python train.py --n_layer=8 --d_model=192 --n_head=9 --n_kv_head=3 --head_dim=32 --d_mlp=512 --vocab_size=2048 --activation="swiglu" --norm="rmsnorm" --norm_place="pre" --norm_eps=1e-05 --positions="rope" --rope_base=10000.0 --rope_fraction=1.0 --qk_norm=false --attn_scale=0.177 --bias="none" --tie_embeddings=false --parallel_block=false --init="normal" --init_std_qkv=0.0423 --init_std_o=0.0 --init_std_up=0.0423 --init_std_down=0.0 --optimizer="adam_atan2" --lr=0.00137 --lr_mult_qkv=0.4 --beta1=0.9 --beta2=0.99 --lr_head=0.00771 --warmup_steps=462 --schedule="wsd" --decay_fraction=0.731 --decay_shape="linear" --final_lr_fraction=0.05 --batch_tokens=[32768, 65536] --seq_len=1024 --doc_mask=true --train_tokens=263500000 --steps=5738 --dataset="wikipedia_en"
Each number is 128 + 32 x the weight over its row's rms, rounded and kept within 0 to 255. Layers, rows and columns count from 0. Numbers have three digits each. The size before them is the row's rms in percent of the matrix's.

# layer 5 MLP up, 512x192, rms 0.0943, rows 235-283, columns 96-191
106:134142077063130109145116119173151186129106105076076137150075103112144093115170153117168125140147150116163177124131148177073111161138117153097163125142117098175122125142096130133171108114111084091163097134111167097156159065128210077124144145178146107145130156118135137093114073122064108112
103:074164119153117097144095141111151092114149068147092152184134164092158096083148127114104126041154062111130193104145088067152144102088094135122141117148124143063105076158092118102141185092077156120172090108131108151093116113097058120194178173118138077113132150111168126140113118094161143127
095:129142111180108138104159120125149116134122084176116088129110158135143156100141133124138052134125119092071113110180072132167121132160087115122135147119072143164074107129183166101109188202140126164175116122179144135103153121153078090127141070113139124074116150151154134117075162045156135078
101:159197094144136130093092124187184088143147121145090116112105142140084124145167101126132078158129109116182133131089130128146111083139076120134134146134157206168135128168156147117089141170120164100151111141148142101139157076175034111102112147162128154098167176138084162109098144185112088121
104:121149179131098130126110154092171059128146080131148139137148114142162121145157110078147177125132137164159159154120150136124175125126123117124068182121161153119183107168161048210075104100171165108111122107070128110098146132143122166082112173104168134131127145126104167090161113119114104141
104:112119109132111130187129149146161144144097079136096116100123114144113149131112115092152099158132139168125039123150104148135183155144122126169130122096093130109169106156073143167128069175119122147119105167084125052107147087182064133106108167068056087136134150086155097095114067165075103115
100:131107148154152163097075050078151058144113101112153134146131116183164115171184139148114156110141121108126147075071156120203201142113121057110100164064142104176092174187151094143094115159139074152083098131076183092124106187104105148116194140087133103145144123159138106118139182084128121128
093:129164179104132115117065123182120102121135089120110083122191078141152152115131162123123129145172120102130097139099171172151182169147149153106151133105113208088147127104085157181110155156115141161131164097074101146148132136138124139159146181177209107134127099136093151101098095122183120073
111:116104108062131126107072105159099071092123116106115090093154118169133110110130102135173057127187159093122184132086168165102081158090160154165137143164129082128159160163100144124083090147099143126154112093168153120120102138058120139178104125131133067153100185131162139119161065099124188111
104:131046110163121107137146111128148180121146133058162104134078032118145048120142094099184157101158139089130161144118178086089159156149095103096148079080109135148146085130083099153150146128105107119148104106154063079118117117154189130162129142089052136114110129132143095127179098080113095133
088:188182128104131145130069126130126154107132123069162117084135147167146112151160136129105123156116146071125172111168074193096066094142092108162127114113139155073175138159105113117118157124099153137176095183129082123169077096175204125148132106131099171170101084116110160114114131177129103094
109:107125102162108149172097139104151030159142126120172073154119125128111119138179136110125120107128148123199156100132116131148120114129154177133110147073147136126140167130099094180124153103188079076186155151106168077105128134113133091101152096166177142109125070139192089172059145176147154126
102:150145131161030181143156135205110146124065099076160099139185092098129132137103181100086144135130157160115118142126163140117143083153137160114149120118143104159146142131139120133106115149083109140094124183141126184168148118145060080126118168143108162104143111119139118104098157176061111167
104:136180151156152147118157144160164098141155136139113121139096157112131106091195112111137092147067098188169188162154161057154090115118136168101098118079114116157140160105130104112139150171140120111099132087148078201042161119100075119151151117196141126192168068089125140161091139114133146052
096:082098113185107156133161127091162136122119107123119124143126108055141131096110103123196142117150191133095131111175119087104183124149121150143103109180206118123132133127096139114105158102101102165113090128077134106142108130056118199110170150083109085143138190153175078149138141157085191158
094:114145121113150183091133122094130112147109138150190060092154188162086143068124136088130083127106153105062093118130108159137125135081138152162141137077113144171166095163127147135142127059140106071135054121158164191135128133127122097182202135159142125174093079134105110115130128175162125136
098:084144163162148099151135086139122136103157130108117134141124076149156125113169126116109151109168130178121123133122198098113155157102065203113125159146120148107161105124081139154207069139115099080082126131104138115113086172125126088170134135117174182134093113056055156137127162120185064122
106:139135149124045126082125149123154132088144183110140170146103139107137142120161152139128161158097177157166088125120156186105131182089099127117141090144143103074092096119136152125187125095149124120168109193151139143205100109111216095224053155132088141159088081146131140101118104152164144114
103:102114129088164118110147172157115150150071157122154102112146140117183085122076095141154136165160106155121118151102148100122038115117137116114168161012097131120161120157126164135157166094153147123091140135104082096109134145115119144152090186128119141149107133142095136130112145130121110136
094:117103140139178087115144114169091139098110120121031119103122135171069167142061247107091134132147085115080129125150097116106127103165120143115156111158120133148167077096190122151134131178148135113106187115103132165053118135125142121133155086104119137120139139120117131120091123082073109112
103:139167164134142095097139149127069146153110131211103144140138175158094118143118184185121166100145122115155064142215134101108112098119084140089176118089065137111104053144137145153091116095104116145105167211116129147100148134016094124055173099155089101159140151126111121058195128163123120115
107:187094112095126095096189159128123175140072106170130173114114204114120130145131150133102131124076137196092109163159129109184160102135158152116127118125170151129108135130168148059138084163132137130130166130146183138152163109163112095147127113139122134170134089120152089107042112126132176103
098:159082097161138116104212154190119114163144156158106172166092099132144131153118128125163181076104142146085123147146142080114170167126089155134232178069084087087113091110108125104145094151050163110098138098108123105105167115188170122118193159184081115173141114124167145159123085110089081106
104:146167080120152162147108157171133104135117170122172115160186117118128120110176116140145120156144116077149138096126149119093138105117098162144092165075097138155094180065081137159151100142167139131151112104124137071138100173139113163133127183160103105134135113036101091114157167149141131132
106:163056132113098131158141133124171126140078118110189110144097121131071098147119077122106153077114144083108141169156136122165110108135118140112128124102177090129064183137102165089101197143140136158091125196108081113138110101143127136144161063114165159159119085128138127131156054128151114121
100:128164108196089085134092159171143128189137097121113117104115192120076128100125104144130111138149140142096131137179090186120133139068115197104116145117097137151108067136105152114126129124086128108103146116166111149105115172170122071172120113139130100166148136083185131102070111138154156147
103:152119161093111095179129110205095130170205134134062088084148171115202142150116143136060100070120152144149133115094106159060053175125131112102132105103122093138192129092113160116092078122117191133099129124158151124132120159173176111178073167136131125115143150116171204077062105130167042104
104:157125157100184097158067160165183160079156128147148128151190137138130173160092105130128110113104111133141143120153025148139141020097145178124110178115159223090146197126126113077172150116156146124173131176151147136113107131116114150145104125150149161133119120127092180183134132165150151113
104:120104122104072093124187159094142077102096121111121133120143073114169188120156166140158128138176148184088192081110106113084147185127104155141088069118115124186092149117139073132133164195176161124152026077128187127116111164119125135070079146131139146155117188112081074126135116093109148120
102:140089124160215160197169101096107204167104137152136154179113127128129079180170101072122138137110105180146110150116119116155158177176146125133094106149103114143124113117084120120168129063058116112115095123162142134161160138123135124111182137139104100106152114167080110109128153160094159089
093:191137099104129064127131116142115161123141076197122102124150099155162129081150116164116197078152132123166128135086113139134115145123116098100062090147156131190171121158123140145164146181086081146133121147113052117099137200170101118158126084105116176127085133144151198126128108143163074157
106:124107143194164107180152037094116123147121160127150128126112128139099044145155110153071099148127162142134070218127096100108110105141101151059138067104172107136093147098077108156104154134105126099102194067150088175112103135173131126155118109131154129127187153127146131109193093135128123138
100:169125066114094158136118108126155038126162054125156087108151097081148128125152130106147110117137107094136195074148094075144121138143128036162125192136101167102087099152165136120093121094102114126157145166119093124118114091079108188166084164121106072158186143142191095125133169088164106086
097:186151109160128108093134117159046135164145070134122082160146137155117094115185152143149143095099131113123081090109126197155102126148154187099161113135137161128146102144095096194155099108154103144138146156114161109138182124164063127126145125074086180144129084070069136100066173180105112065
121:118084095163152153125152112197165135163137090123130048124098117094096146147143153098090118116115178077072111135109122132150136144173115183131147123089089148101095120075140121017180154165131117094125121104154091089182146122223152151104153167177114191121089153114136140094096152123119129094
100:144111184091149094107212085166094204123117099087062162081168089130108213136160135133123099098176119111148137154097088141114172134127144064129121127114152133092094099117175138095090080079087115119113167148116095166115105119085147120171159091098161099099160114123102182117127114091138126121
094:183149106150102098131134127158104127140105189149079183121154105175105140137079152111097119130170139103120090121159129133095177142155149131106194103160169120089151087172152160142134092156047177123164126140142067033108167170132132079190115150135077115178146099139127117099129097107106122149
096:139089149158083080159124072090106179117097148079127135155097153044170109130118092123061159163151102134145115129095160135122145161106164140186108106102090070121102151132151111142155133093128136082132196116134128118125113180134161153105104095157118109129149155123082115074086113129156157160
100:140105167144161100138136143125181147194149087133166121095153179080068131168165142141166142115108147150146119145132110129128176101198094113148126148155193150146171085146169101140121094164105136201177060143137163179154071133137177099122051133138134059129118121114165070072135143118155119140
087:084068121189133097194085073159145129090086115145114160118109124120145121097077113102129181132120127156136155086174136168068116104131105074129127168146159150132140108197065111144088109157101159117148107153154104058128118083157170118108132125072158141144107116163080133154137124110162140085
108:134129037178113094100126089167148151134150071153093110166200072129098142135087142128120152117123086180110138152189103139119182127133143127132128130183122149125128090160112125126124138073085148116096064123137102093090088169088160104107122160127046110111123114116145122136145112103146170118
090:178168126134126142139125127133087054104114130118098128113142108095114122109162153137117080122097152120117116146149115092091119147112129140118133066141149100165118103133123187076130091127138140175183072118105089149130165157119154145118105137103087100068129103121132140119076124130124138136
101:162153144153102178150152120180138117126119110134102142212198120123136140112131076124130192140134130127181074066107159101103100135122121144123125113126162113120185204087090180154078110147126148144111166128126125067100162165079093117070087155114163116073147114155131086123169130174159109149
108:122212086097137115109106100113077154123095137157116157111189082136165117139116097117134181140135110130114186166149148139110201163114169077099111098093157143095157144152107109119158161121160120136086107107107067117145115148180100101113126129077103126134115171120138163108127167065183092149
100:118163117109133131138141117109149160150088105122107107165105159152155096125150220099094179118113177121113167161186160057086136176117103145093193155107170127175098107112175100124134084118041174121092183134132132145138178091107119173131113124181164154143099087109090178085144095128196102151
096:179088117132128083119112106204143169123163154108103094113177144094169140178128132100128171114161119146113115128116143174162082124157144124098166115072089126117146150147089165135107177175136110111118118153112081116149105191133139150187107171083088099000137102139070129078123163131159141139
100:117023137122118144185179122072162192120135118071141103109134102146140122119050161101123191173151133145097136091128144110094113127162155127182085109115158233132102107128071122196118112104149050133129148098097106076099123105131049114154159137108120154088152157116146123106110165152116123119
102:155154098107132112145110085162132077110215118098174133161199133087175134087169120084139074198132131164173151163156150176149153080127093114168109166104119146086139065128092114146137127130199170171119116110136108147173114135128134083179181159110131155127132174126068108155138088198158166160
097:104180137143106187148147141090120160112111063104184215170142170115126146154161133114074124121160161142182122132114092154113120140134137142179131153130110122122125118151107085194148146100144122159055134158099214111093122112113126112117133153197168119125132158099083121150129103135082148196
# layer 5 MLP down (transposed), 512x192, rms 0.0863, rows 235-282, columns 96-191
096:139128120141110069148080172092098154143147108100123155155164136113095141152173139157138083090092090150164102057137150132119099120158127108092141155096114157098126110135127123124122110098177119129101202107077127123140150193178156108077174082126113158177136074146124151145137138076123117149
098:149176130149116117161150124134181164094144106117082147143110136123139169101062104151132112126129098164093133254141149093147094164148117122192088129161174127133093136166088097147166139170119079195084168148161131168107133061132130177096128125148093091177101100080158121068133145138134127152
095:201118132129179074123126198175088127119172140063112138147159151164101110134116091141137202142173125146140060138134152127117089130169122147105168164137096170093170132075124066140121106084139151131067172131065115087136110142136125075118108154133095133141156088112089159119226140198131112131
103:230171126104156155090126154120179174145153109163139113187143128090140097125155102093140126142115178171115151124157080145154106140154072170108199089035121184181174135114111149138145137170133174044176121126108169105174115112095065140118142124130127105144149188124111121089152161124049160146
107:097117166142107157155121155126118176116094092097125134128120145143135195155146079115100152121139132145163184182167195119114163053157152146152121175121170176122107158157164081186103124147132109105109090080220128151091131165193147103107113151099155174152124124138108139123167117060153055163
099:161090115149086104111075153119128147108107100134107120158164116099106119142075094136137040163146144103153114012163084138144172112144113125139154128115084140133125095066114141191127132185137111132143123142114163129134105156128130117108127072121086117161180091075110125135135049131131109168
098:128131125164105180087104084115096125146092167120083123186162081179132147164124143175132186097150063088084125112148110132207198173132115102061094092158085071113088174168129079145151124149084140127136118140101124098112102112122126101142146078128109095170183144168105130133120128125087118135
098:156157073121093130166088164124195135115154115168140125139112128142130098131095140119099135073126176122116138090134155125096100124160129084133169129148131117155151113078115172164117203145133134124150116163122088121134152166127156160133131135187130085161128142121135151130107052124084076110
109:179146155115066075063129101097091156119167112145120113161117148163127138104142119096132100111184118154100135049070155120152117087087186127142158114122117120117159150159118138121110132182135156100137096118102117145068159178156107164105186080097102114148125131127099087184131126111118170078
100:139108135151108124152054095155188115074121146110122135103153099155163170117176146156055128130150106088111105110085109140082153151089164144144142120154152069172172115121171123172143129114122165129163152133166035107165106143154177086154162134102088079137162087158136090145115166117174167122
084:062093112150107128126188139152124083165100096193093104131121075122126164122105075147145131136171119184078133183084139052138137157145119186076105108173086098145079180117198130159120074142141066125129158078139158099065135122120133077124126080126120121105154130130130141151153108125118119104
107:124168154157144180186078112113113129116135139088121146072109091127100097112144166110117146114146160203078113143134092126157105142120091126165140105169160167171163157129156120129114112088109087112152132128088152147122170130095140127129130136104154151129072131148057173058124131175194162132
104:116146095210147166139089127137128119186096130100145145103036104100113050166116136126173127114115125120166119193089122122100097111128144133135205100187192112096200088158163095184107109098079171143124160166109150153104117149120213086178171162102157168109078153157149119169115140147148138138
107:123138122152082107098110157155142138150155081129146115082142059113145119050105165182174142153106176101118117169155205098134162136135108100130109151115062150114100093135155177126083123169093159169165162125158145097151162172142055115142129128134186123067095119106132117115106125112129117091
098:128128127121134075131154177129122131129111129147123126156122166139137174114139160087108098111109062101152088109066102112091068134123135078114101125137139129127134196088144114080149107118166058119127160163144117090129143096094159101164047107209172189162158139096148102155162096164184080155
096:102117127151134127127124117132096123145186098114164122119177108153117157071143159160081079152069142073136126140086122090086139091099097123146079062083108111182136225119147105099128180126121086112148075137172108142123113133164079092118149140122046144120122122144126119111111157103155048102
097:125120080118122164135135089099110221127143081112086171125162168118105207105077161120132109130074086127130155181140106121108085151147165114183132120163165108085102095092107157153110159142220151120124111101140170100106086136086164128131158064068124119086104136120108186093201133171132183114
106:180188123112123102130135147144137079161137101160174116131134133195144143132162125143170117133098152155160113133074107144101094087125133111090156126200144120152115125086096127123149121170061088118125080160133106151170113156140131105185051130094133137135111132075059119124058181111157088124
099:139128129147063112052127134182140159117086201186125129149176129166118094153107188151135146107125124138190132108152126152128138162134153110090125113143144131137179137141082189150139113127134129114164044116151113124134176105095096152160240101116092119119130136174060145141072117117080095142
095:129098100106116121091131124136195109115068135166083106114153094179096166117018177078088149151129153176126127196114118139089136075093168177100065099109132143150074160114146113091145149129153113102078132147136161080110154127103117134129145066070130104152134111105128161149174100158118137129
107:122115170085110152125141130165121107132130103120131125128091075113156147108113102157055174155122127145058118203186116147091123117108103156174114090122147190087138130108170144092071145143083156128120083153160136184116099088122176101066118089183148148083181122117117133107122178088135120119
104:114154150168172114127121104136094159127084137115051116169103179115189078126078175077117094162108101145155178148147184126140127131125132089092135104051119048078153123135097149126155139151152143118091171151099087102162117096128144162166103137124057082183131120095153188093149145101117108097
098:101124186166122120068108093106073102134105091146126175064121154164123143136139118108091164097185146135137168097115140113162132135076202144121108121105155133128097142147121155126090075098169090147165172093079125116107128107165096117148124060102141134114156106128157160116185191131132123056
099:112119112117067111139165115141047082136102154134154156148140194109101144109130140127125110150190142123067162116122145120139088128149146125175104137124145067083104164125144134111119125113172106105100139161114101087095147132103139138179163128138154068105123172127178138145123092159166204116
106:133165149110112129100120155162142057142144087142135115157172181133110125170086118080148099168186111123128114059156106150086167084111134134063084144079174142066135131149124112106076117088139129136090120164071126137072154158147142118131102125177082120083094146109057051106131117155082143114
090:164116161131102097173117181126159131087156131106197155091117080095158158141175159130145159124107119131134076075142203098103111146163103105106149141102092152107124150085151110132104091076173128168130150131134154106131150119099138119141171135109165149087172088185098135148145201153103083114
106:117140122131166146182127138172102146098132108113076117088155090093138132164098119168067082158136162072155130155181144134105044151090122093105153191158174117139087138123114142108122095112120159155153134116159140107134143123107150132080103157192177118101111083140125120126110146131069125126
101:130149181075153133054101144176158116146107138167146125113140140150068077081144126166179188119105138167151111135151149168106125122070076145155185132095146103114144111086102096164141204118110108139097130126155163136146126144078101175163169142107156163101082201132103148093087089136093151132
105:102112112106134128144114147089068157170106108138178071092142162171094142181129136096123146142112115092159151150087130072154119129114096083109108136084195175180107135174140122153136123118152145194196070109206092101131122155172069167125115119120167169177183097094139152087180071104191150114
104:135104095167144112151139110095170103133173104151122139150114149155071229126084091141081107155145118151136078208083151096110102128175185108157159099133155171116144140155117121142042117219169140185122132129117129128133120062126131088130147067157135091114145072154171151134154144199054110160
096:106112130147138099173177136149136132131179167102159040084194182097097139114122155143106151147173067070141142141153078125109065096112139157101086160087075166127120111150090108176103132139152113144107152189126130143142102138133050135131116143170125087183154160106132095114137086108145137129
104:103142117099124093153099174113143145137147151183094122174088051134118126158110114164136156111112165163111163056140128126100188153123138140123117144140174113147120159174145101103105171119106094124144119166162136107158128022071128069129143111206093194122169160077150102134106076136156133129
101:089141180061124111091086141114127113142113134137104128118117094154168137148095120186136156148146102057148083129145199147157164157138167153129111080101138130122125149101163165147170145169108166164092116099084111165136099168131126108133135140158148096156123147147115140165097135201115098154
100:059148154113132165154112088114108116141139116129118169120093071151107114130151123175155170135150111122059113157202210160092122099133139068109110162145123162111135146137107081116146099104111089147138104161144111108148056156118113152110099120083098195151160169111146100171136157142125159118
105:110062173147126192140113099092129155149119083055129095133089116075108114149169112194105143126087156121140124075194111142118112156192099125082119139045190130150083131106143115077106126122186114122113141128109120140147158133150167104115087111116167139134154104158134139090150128113169155118
103:144088140112147155109160106108117100136100088074076149137155139152156061187099140078149125068091087107132089104136176129135103099096172131114158141104141068132158141054157116168089144133140147172112145147090124127135147161074136167110141099076089145136112098096142110172179165119153094113
100:166231132153124092147110104161080158152076115147085096138115093128146104115108133148085111114146148107136097146111111162092196142085119081161162135103173090123096112137096105143154118061141151113128134129157134083082104099174169148172149184115112141091156111091144148059124187209105121091
100:104113081113159113167129157135120087112125175134169114107111126096203101151115109144058180080134104148140116095094130051096121128136147129119090102130058098199135104136150151120138140122161149124159133175137137145108163109113135123103151117161113078076097104128069078130107142161156111108
100:072159133134196147140168149140101139156138118144139167137135140157166108101124120122078110153119109136105153019123148112130097206139157171079152153133203128151129128143123154138197162093168112135171163127086133045145128140093077126089123143130160156099139079146163157143163100118123066082
089:127187097124133073113119132064184140118126133132107111107094194097135133141101174104116112138129217132191136143105082107150138115121100173107134062141121107101119080167111128122130182127147138100116161139143151166131063145095099148131157163123062128068130161146139094086172110092146169087
104:182173141075138107103126130149075105127150156117149085077128122154131148103143144104145145140139104112125131123099081117110164134117147206121131148158193087100151105141151096072167148048170184068142166121154102117120149142137124094094150169152111086150154125115086142123112109068127108102
088:111120107070181135156135161156160165136055133148107125155088165134104083140114121081121165151182122149124141143084117111110144114146102110132153143138119132099125117127156079082169183104171109131087124178092146161125149102159093116167139132157132102207102124167103154095105066158121141118
101:142157102127126142148096129113129095155056039161097102170152121072125144176173095127087162141085139109116124125090098120142115114127102183171122174062196111116131085133153110090171142082115148113131148094146098125108111128135165099119143137152149116151122175134170146103095113093214146061
112:176135155089093119134096168155094118090086099149166108102167152116150109138086125110160160159190076116088072126082116107196154148126145160064097152096151163119096125168132087123131139154148117131109123127114031113093115234149157151100108174095103114145132160141130185119133159079155140138
093:115058143132170121123102160154174077101109109119129133126197157107097157157135083117155124190110111117163098046103148141115114115167137140182101115090060142127128175130106106172152145143181074155159054110123163103117128133092108123077128091122115116121169148153198086167132109183126147072
100:088151145165082124131152118119105106152123147158093091139135146109160151120131143178069100131094142143166149134124100150133167134135127117123201168150164123138114153116192134158182117196127137171098154071130164086092086131137111129150124214155145097129076124123198130130088172177110085066
101:083151136163121094128173134152107077182120125154067169075151151134145184131090125104129105080179117133116162150101087188141145146134141117178123082101108134164085150134057101138107177114130099142107186149063158141109121071147108145076151159098105128071160045139071155127152132130097086110
102:073135115118174108071112088123084138092134138130185166123196143152108128145173166206111102128126161138125170141097106113093142107164131178150120097152160177146161166067176112129075169093130185131198133159090145124125138175113141153169109087137123152098124119100086139142156152090114152083
# layer 5 MLP gate, 512x192, rms 0.096, rows 236-283, columns 96-191
096:101095142093106137135130099145066111095076131146079076082087109084127123102113129128070080118131154103115113111151101035083144145081108120063102107186151136133068082137143109099102181178077118038138156114157166117131105097160106093184148174101116096176076138118139100130103114133149103117
094:138138079176139090094151200156100124161236132106097107123182104151099136167131126104157167100159142120174094136119140101117097163163098121119132176130130133136173168095129132155096075073118137160048103107101101134095115117107148118134111142149076116156172109033150180111171132162088133148
102:134095138154166138109155146036103145178145097134128161178144128050153126149110158187090189118126192124101131095070112155118150173180113170113122141085149124161165129096140075137141127130133125099155101087094115180088195149101135103148165063085149139157149088114086118167171150112173129118
113:083119171108127133106154075129099162129129130118051153087120090122138157175128127183112105178106144155095111074165103142128080147147147110105148114148099101121114133094182151100140159150134096146113129096159132088150120173140137097132144074147098128132114104130127105207128181112166107134
098:187220170117142144140073097117098123117187140060165093133094143125139105130195163122076139169103165119150158137127144112107075091111165120138130139161148147140121178112143086099156177129096143104110105102110123159137138138139177138148173150145202200101170082169065145117141217110159109141
097:108147137139128177068146125166099179122118122170099116150147126116100083107115092191134078116129075088110098123198080105074098100199130175134185127210118134166164145096123112128115110135137131056108191141164130157113162133142143113153134103131110138160171159094137072128106117167119082119
099:167153215131104094111152170132110172093142153071139157172151100097164134080188117067129149131105077133149135136105143126140157137115153130042136135060043165112171154132098110162122195111133133107097184057111108129142117147151166120165166173131149151100090091129087123122097152097211099141
115:068122121137123169066134123105101094176130132117118040180105118133132066089081159133111121149134122085173105116133158086188098122091137104133196122086072128137067161159122147118131189111180141109074134120138160120071130105154113154123149116152150179156124107078124080149105159103182150139
102:074076092086129157142212132038159169149192134109151136166081132140119117116164111128242125147102119215177189149061172104143092160201150131122099091107095151117102169173132116122129146098099098107120106074116080116085157118112140152115153123128119121065111179147135179193124163109134128180
084:182132124127142136166106148067136122056147073126155150105170185131101111140120191146170063106148115141195118132150094123128171119140172122145114109093079134049095146156101123152160122134138146100104117167120076134155093113132089148136125172138103113112110124078161197072103117118110094133
112:157104166140114110092067121130154161188133150154092115141172182118152140145134041161093162109157085090121144050123157118105102090111125163140149162106057119149086100113162158095075140141163134083105138096140129125139107178197161143134196100059144113131168105156166140163158152096140147111
110:120084126076101156124156096084131140145079160123153104193089083087211131118145183168111125139158141110175133105130142107144147136172093183127091123132185163114134174157099153102162192144158118079135109089129113119145150135157086106159119130168114152117165141096117119096124133129168125068
095:130105127080074131073108113134140146162123092121146133101136070146157122116051131166177128133160182099135084097129124087092181139167087127142135173144122134128094143122120164133105109116125122135125120089127143050157130163146125127130136150108161146093184126123094115160113129168149144121
108:159139069138108139122133067152138168125089170170107128096118105066144103100144126095171193113117130149141154134050158122198149145184128126180123059104143105101193164155152092168130141173103148092198136131146082130105161175112076152156132158068160155124129160179120085124113187091126117170
094:090127213169070119123113092161126166117141056098127136105128087103163098116163105109088141213122102080216147086137128048145106109167138113051120126148093145184139152071129118150116129195143102121137141069110116131154138119128112128102111137074087182049142181116160149118139140089100117081
095:148152163124106151108117141153152134107092110093114075084143052107134100154057131127084096137099148125162155120176134126148141140091106185089174113122089167164170136122150150107086151197091108098136168070114067189156161106161117054153113097145116134141172124136163093171140161103141078116
104:099103156118150162182114160065099146070101153094136143174164146048122125115141069176151138117154099097094195137157136134122196130157109154120106139095122136141132169142089090099168175110112200116123148069078131157114171133132142135134155081081160109158137143160129119178147164125108170135
099:123141122115091114096157151216085141125208136199092145123135155151173134188114135161157160092116098133152121137160071137065124114118118149097124103105062134171141168133115117104100150181084098073129080118119115102127127095126149125161216102118127136120170182162081186151132130112122059139
084:161159120111118189094121129152080146116146091096053152133157122158113185120102122125117139139135126077150151138152159113124122175174082203120150145126111142129155128106182083160148141173122119120129181112064102184063109134160147084149176125082115074154161138098137109155098137162115092132
107:186119158104129134070067111134178121054131176142126167089099124110118168112189097166083162106073099149140131138172138095116151191137145133066098122139087113143106149120163141103158212123135154186146109154182192166190141137145149131162182123150180175150150141160089156170179162079162140162
108:100128163024145142114142144063117166150151105062109116134188143132142090081099144110111122156165114124124112076120125153107067170090148167118125118137118109133107131123169156086091105114162157072011123038108170132100089136145102138123135127030122073131099181139116124093129101140113144167
103:125159209142113118118095131120157199189126145076122208120108135091122106165102041130128171114102202120123071106116136172114182106140102080121120151136112179217086087099131141112158141099135126131155112145122207102123122094151134139142137121133140186173111183086139124146130106130136184140
108:127139143108146149136140168130171120137137127140154143172117101164155141075130097173194142154114150133194152097171089190088130146115080081092087123124123158166107171104096169136144161172174188103148165087149130137118147121177129157129185149102156149114136130105115124163121180108191105133
124:101162151092087128123139094124144175135145153148152191122202117089168145124116097187153074089123167114122159118134079166127179166143100111068145155141161093158126128053204163132105164208113154147162155158133172120121113150095178106169076094088179065131098136104105114186134137080163143150
095:151166115160133150092139134128091166120128115198130130177097117185181069135144134169120106160141180078191136135075118119179151164126123055160119095156129171120155162123134153106137138137148191158133078116149134053134141094091114174175099130107087164096141137114111109135172086160113161074
097:102119127080107141091103080167072143128162152147143081131095167084168144088165110133133106122084113152159113112060069122099079122139120090115144108156116105191162094139154118147080134171157146128098127126173184185146133135180096125176103175122154171133125177163142139103058120148169098131
102:133115176110066140127129082046128137171147157096095108096152136142195156176127103135143127126095137127144128113103048121134130063132070164097116167071154163082150133219132058102142138179115137081168118172162159145163156088133136115141127118167067064143159148142167150153165159142108071144
103:139123129119122132106136132188106148074145164147101170125121166105112158145100113186096108181070174156156091120152129155142149093179113160085173101172102126096136100123124183122124133118199113138111103105167186135101109124124165118097187101115184162162161170169154052165097143161085171133
099:080133166152151114114099098098131183128103143043166144111109122081086165125097066093144126131086095160159078125128151157140146146183119064115174160141155116130197142120148066119159195138138125116070149151143102123139169118113127145164201111094099175138095140166112107145131146114131130085
098:064131108183135168067128136157133084110124057147120093125086128144123103032156136117130088116122174129105148120102153119129079097187095126129196152162119150148169111114113102101090126105206104161155131147135121135108151095140066152150138171136212127103164131110135128149140129126115056098
114:117093121100117100084141118167139164076121135114113155110145075065161165154127120124090123171143106124099126084159117162122138154106079128044131128108155060141123117090147132110113143125132145110122146137161152131139155163152149056059153077129163099129086129230076091163144166122160105190
112:156085131117100166097109066125157159139159109188084163111136109127156144156107177164187058152125153120098122110131047163132135094173101119128183152152154130129077129126175170167200181136124137108138164100163153080139115204146140123140114071119118097168122137138150123172068132155088103158
099:087145166092104155123098117096104103112121142120129122077083130150157168118145200166127093116073175120079168116150107151062077092102104177152113090052117118092140121118124073118173178201143129143109138140178107148123101092174166100161090104159129148155123081132148135117140134096183068124
115:156188174120081118074129094087060144125137176116138158149142178123162134115125117160142103129172053083186057120103127140150079118118125126114151117121145130148080132144119108188109106116089143102103135160107094167083107162113110105175083124122141094169168099127123116185156121107168105133
098:108147121171138184118144125134123177080165099071121138116094133134116131078139149153087126106095137142175120128190093120157095150159173066127105087154126074133075188066154141060122202157161113162124171144139140160093061120123123145129182149130091157123147135141084140128193115099142095188
103:161118142144069159090185147133108178156109181105129159155123117144135171116146122184129086139148148158112118101183127115117145144194037175091201122186127123102153114119145157147144114164039208097138151120123070096139153198122144051172097113136157114178174101151103079124123158100151113140
094:143131129160063135139140096123139168148121116081092151146150129043130113192157080112155156135115112183171132123135128102152074110229104083161147141138145095127076109153109126194109144116130086149138169079163129085124174206195128081172098048095108140155105154143130120107087155058169181162
104:072113092137150127166172090149129142180131095152107129149138102099117105123100105103138158151106120139167169119072137160097120232143149182110126080132157162112109117159143188150148151069152169101067169130134150145147139133105113128181120136049183138138148115163075123141129133124136095175
088:078063134159120139124117103182135112108138095104094167170123122091138129096140078161151139148116164094162148099130165150112101147191091066103139187157142169174140142149075113150107081181091166109140105214129103094115130106185157113087136097091142121217144074166133141149118128131159121117
101:125156151181146163092164109135122159148090083133119123189164116100150148109131108107096149160179108147135140156092110062067133155155135202120183161146186174143155138103127107146100108122102144055086123077187155123101165114142065091144102108112088132163128175120097130096105110148123097111
094:161097186156129161161118136136143123107126090106118142095104119053116134144147149111115120099126137158102134118161104183142105150147153168074124150124150135166111171126082132184112125134126131121160102134143077178140102170138183112110179088127120149117055176111166133134145134109130186148
101:166081120093166161149086157122128153103124175147140055107159134131148127127106195182082155147179124157174160123134118148078085103130164170130137145113177114169190112210179167159168138160123103127127130099170156176133055158130089088138115150121110108160191117150089144126133126126135088074
104:110167181106181156113131173077195121099150153082087143152123118099149138105141104091145177129111085154189073129123136104103027136192163178113147183149073149180076179094133106092127145113141130139103141160142159137144125090068158141128152107102156132106129112089104164162118143108123128072
094:124088185095139117100099140214170150134147122118069128086178156103076167093118123133156131129099164177153105084096130130148076097129152110184111145082079151154149175091088173145094086151171077141139050111135176108085098170126121122134127091156144087074187120133117101172145146149067145079
101:136104127132114183105210119129122163123115157151107133148084143133118090141118110088080094146166169111154135121120132104132134158147123135137170131168189194176136159092172095209111116088157130112155142126157157054155125123105137115081128156090095079170083151158137109135121181148134073150
109:111096134077145154121166143083182125128166138133098177138088072112124121069154156176097117158110155167102118097126126115106138219185108159089137155116161206123142108105162091143101149130106131149163139072156106115113126163134111091146165133135061147115133121078156134163125134077145113149
103:089183151121194122128097139108112149117156177152171166122110125152085135102136139219152158154114107108141154116130134108108161119101086137073110101130092186107121141121138125097151191118113129226155102095181159114145167115121135150098129100138161099071134100113107100182144149114147090193
102:195070077129124182147124173114055136112179151101148112188064151108162137158130168116163112172113117113188145123111118131154093118123111086115095158136109124138103116110118191167142113151228145156143130105135117083147109161177112158123133213142224093126116148104167114120182146079142129169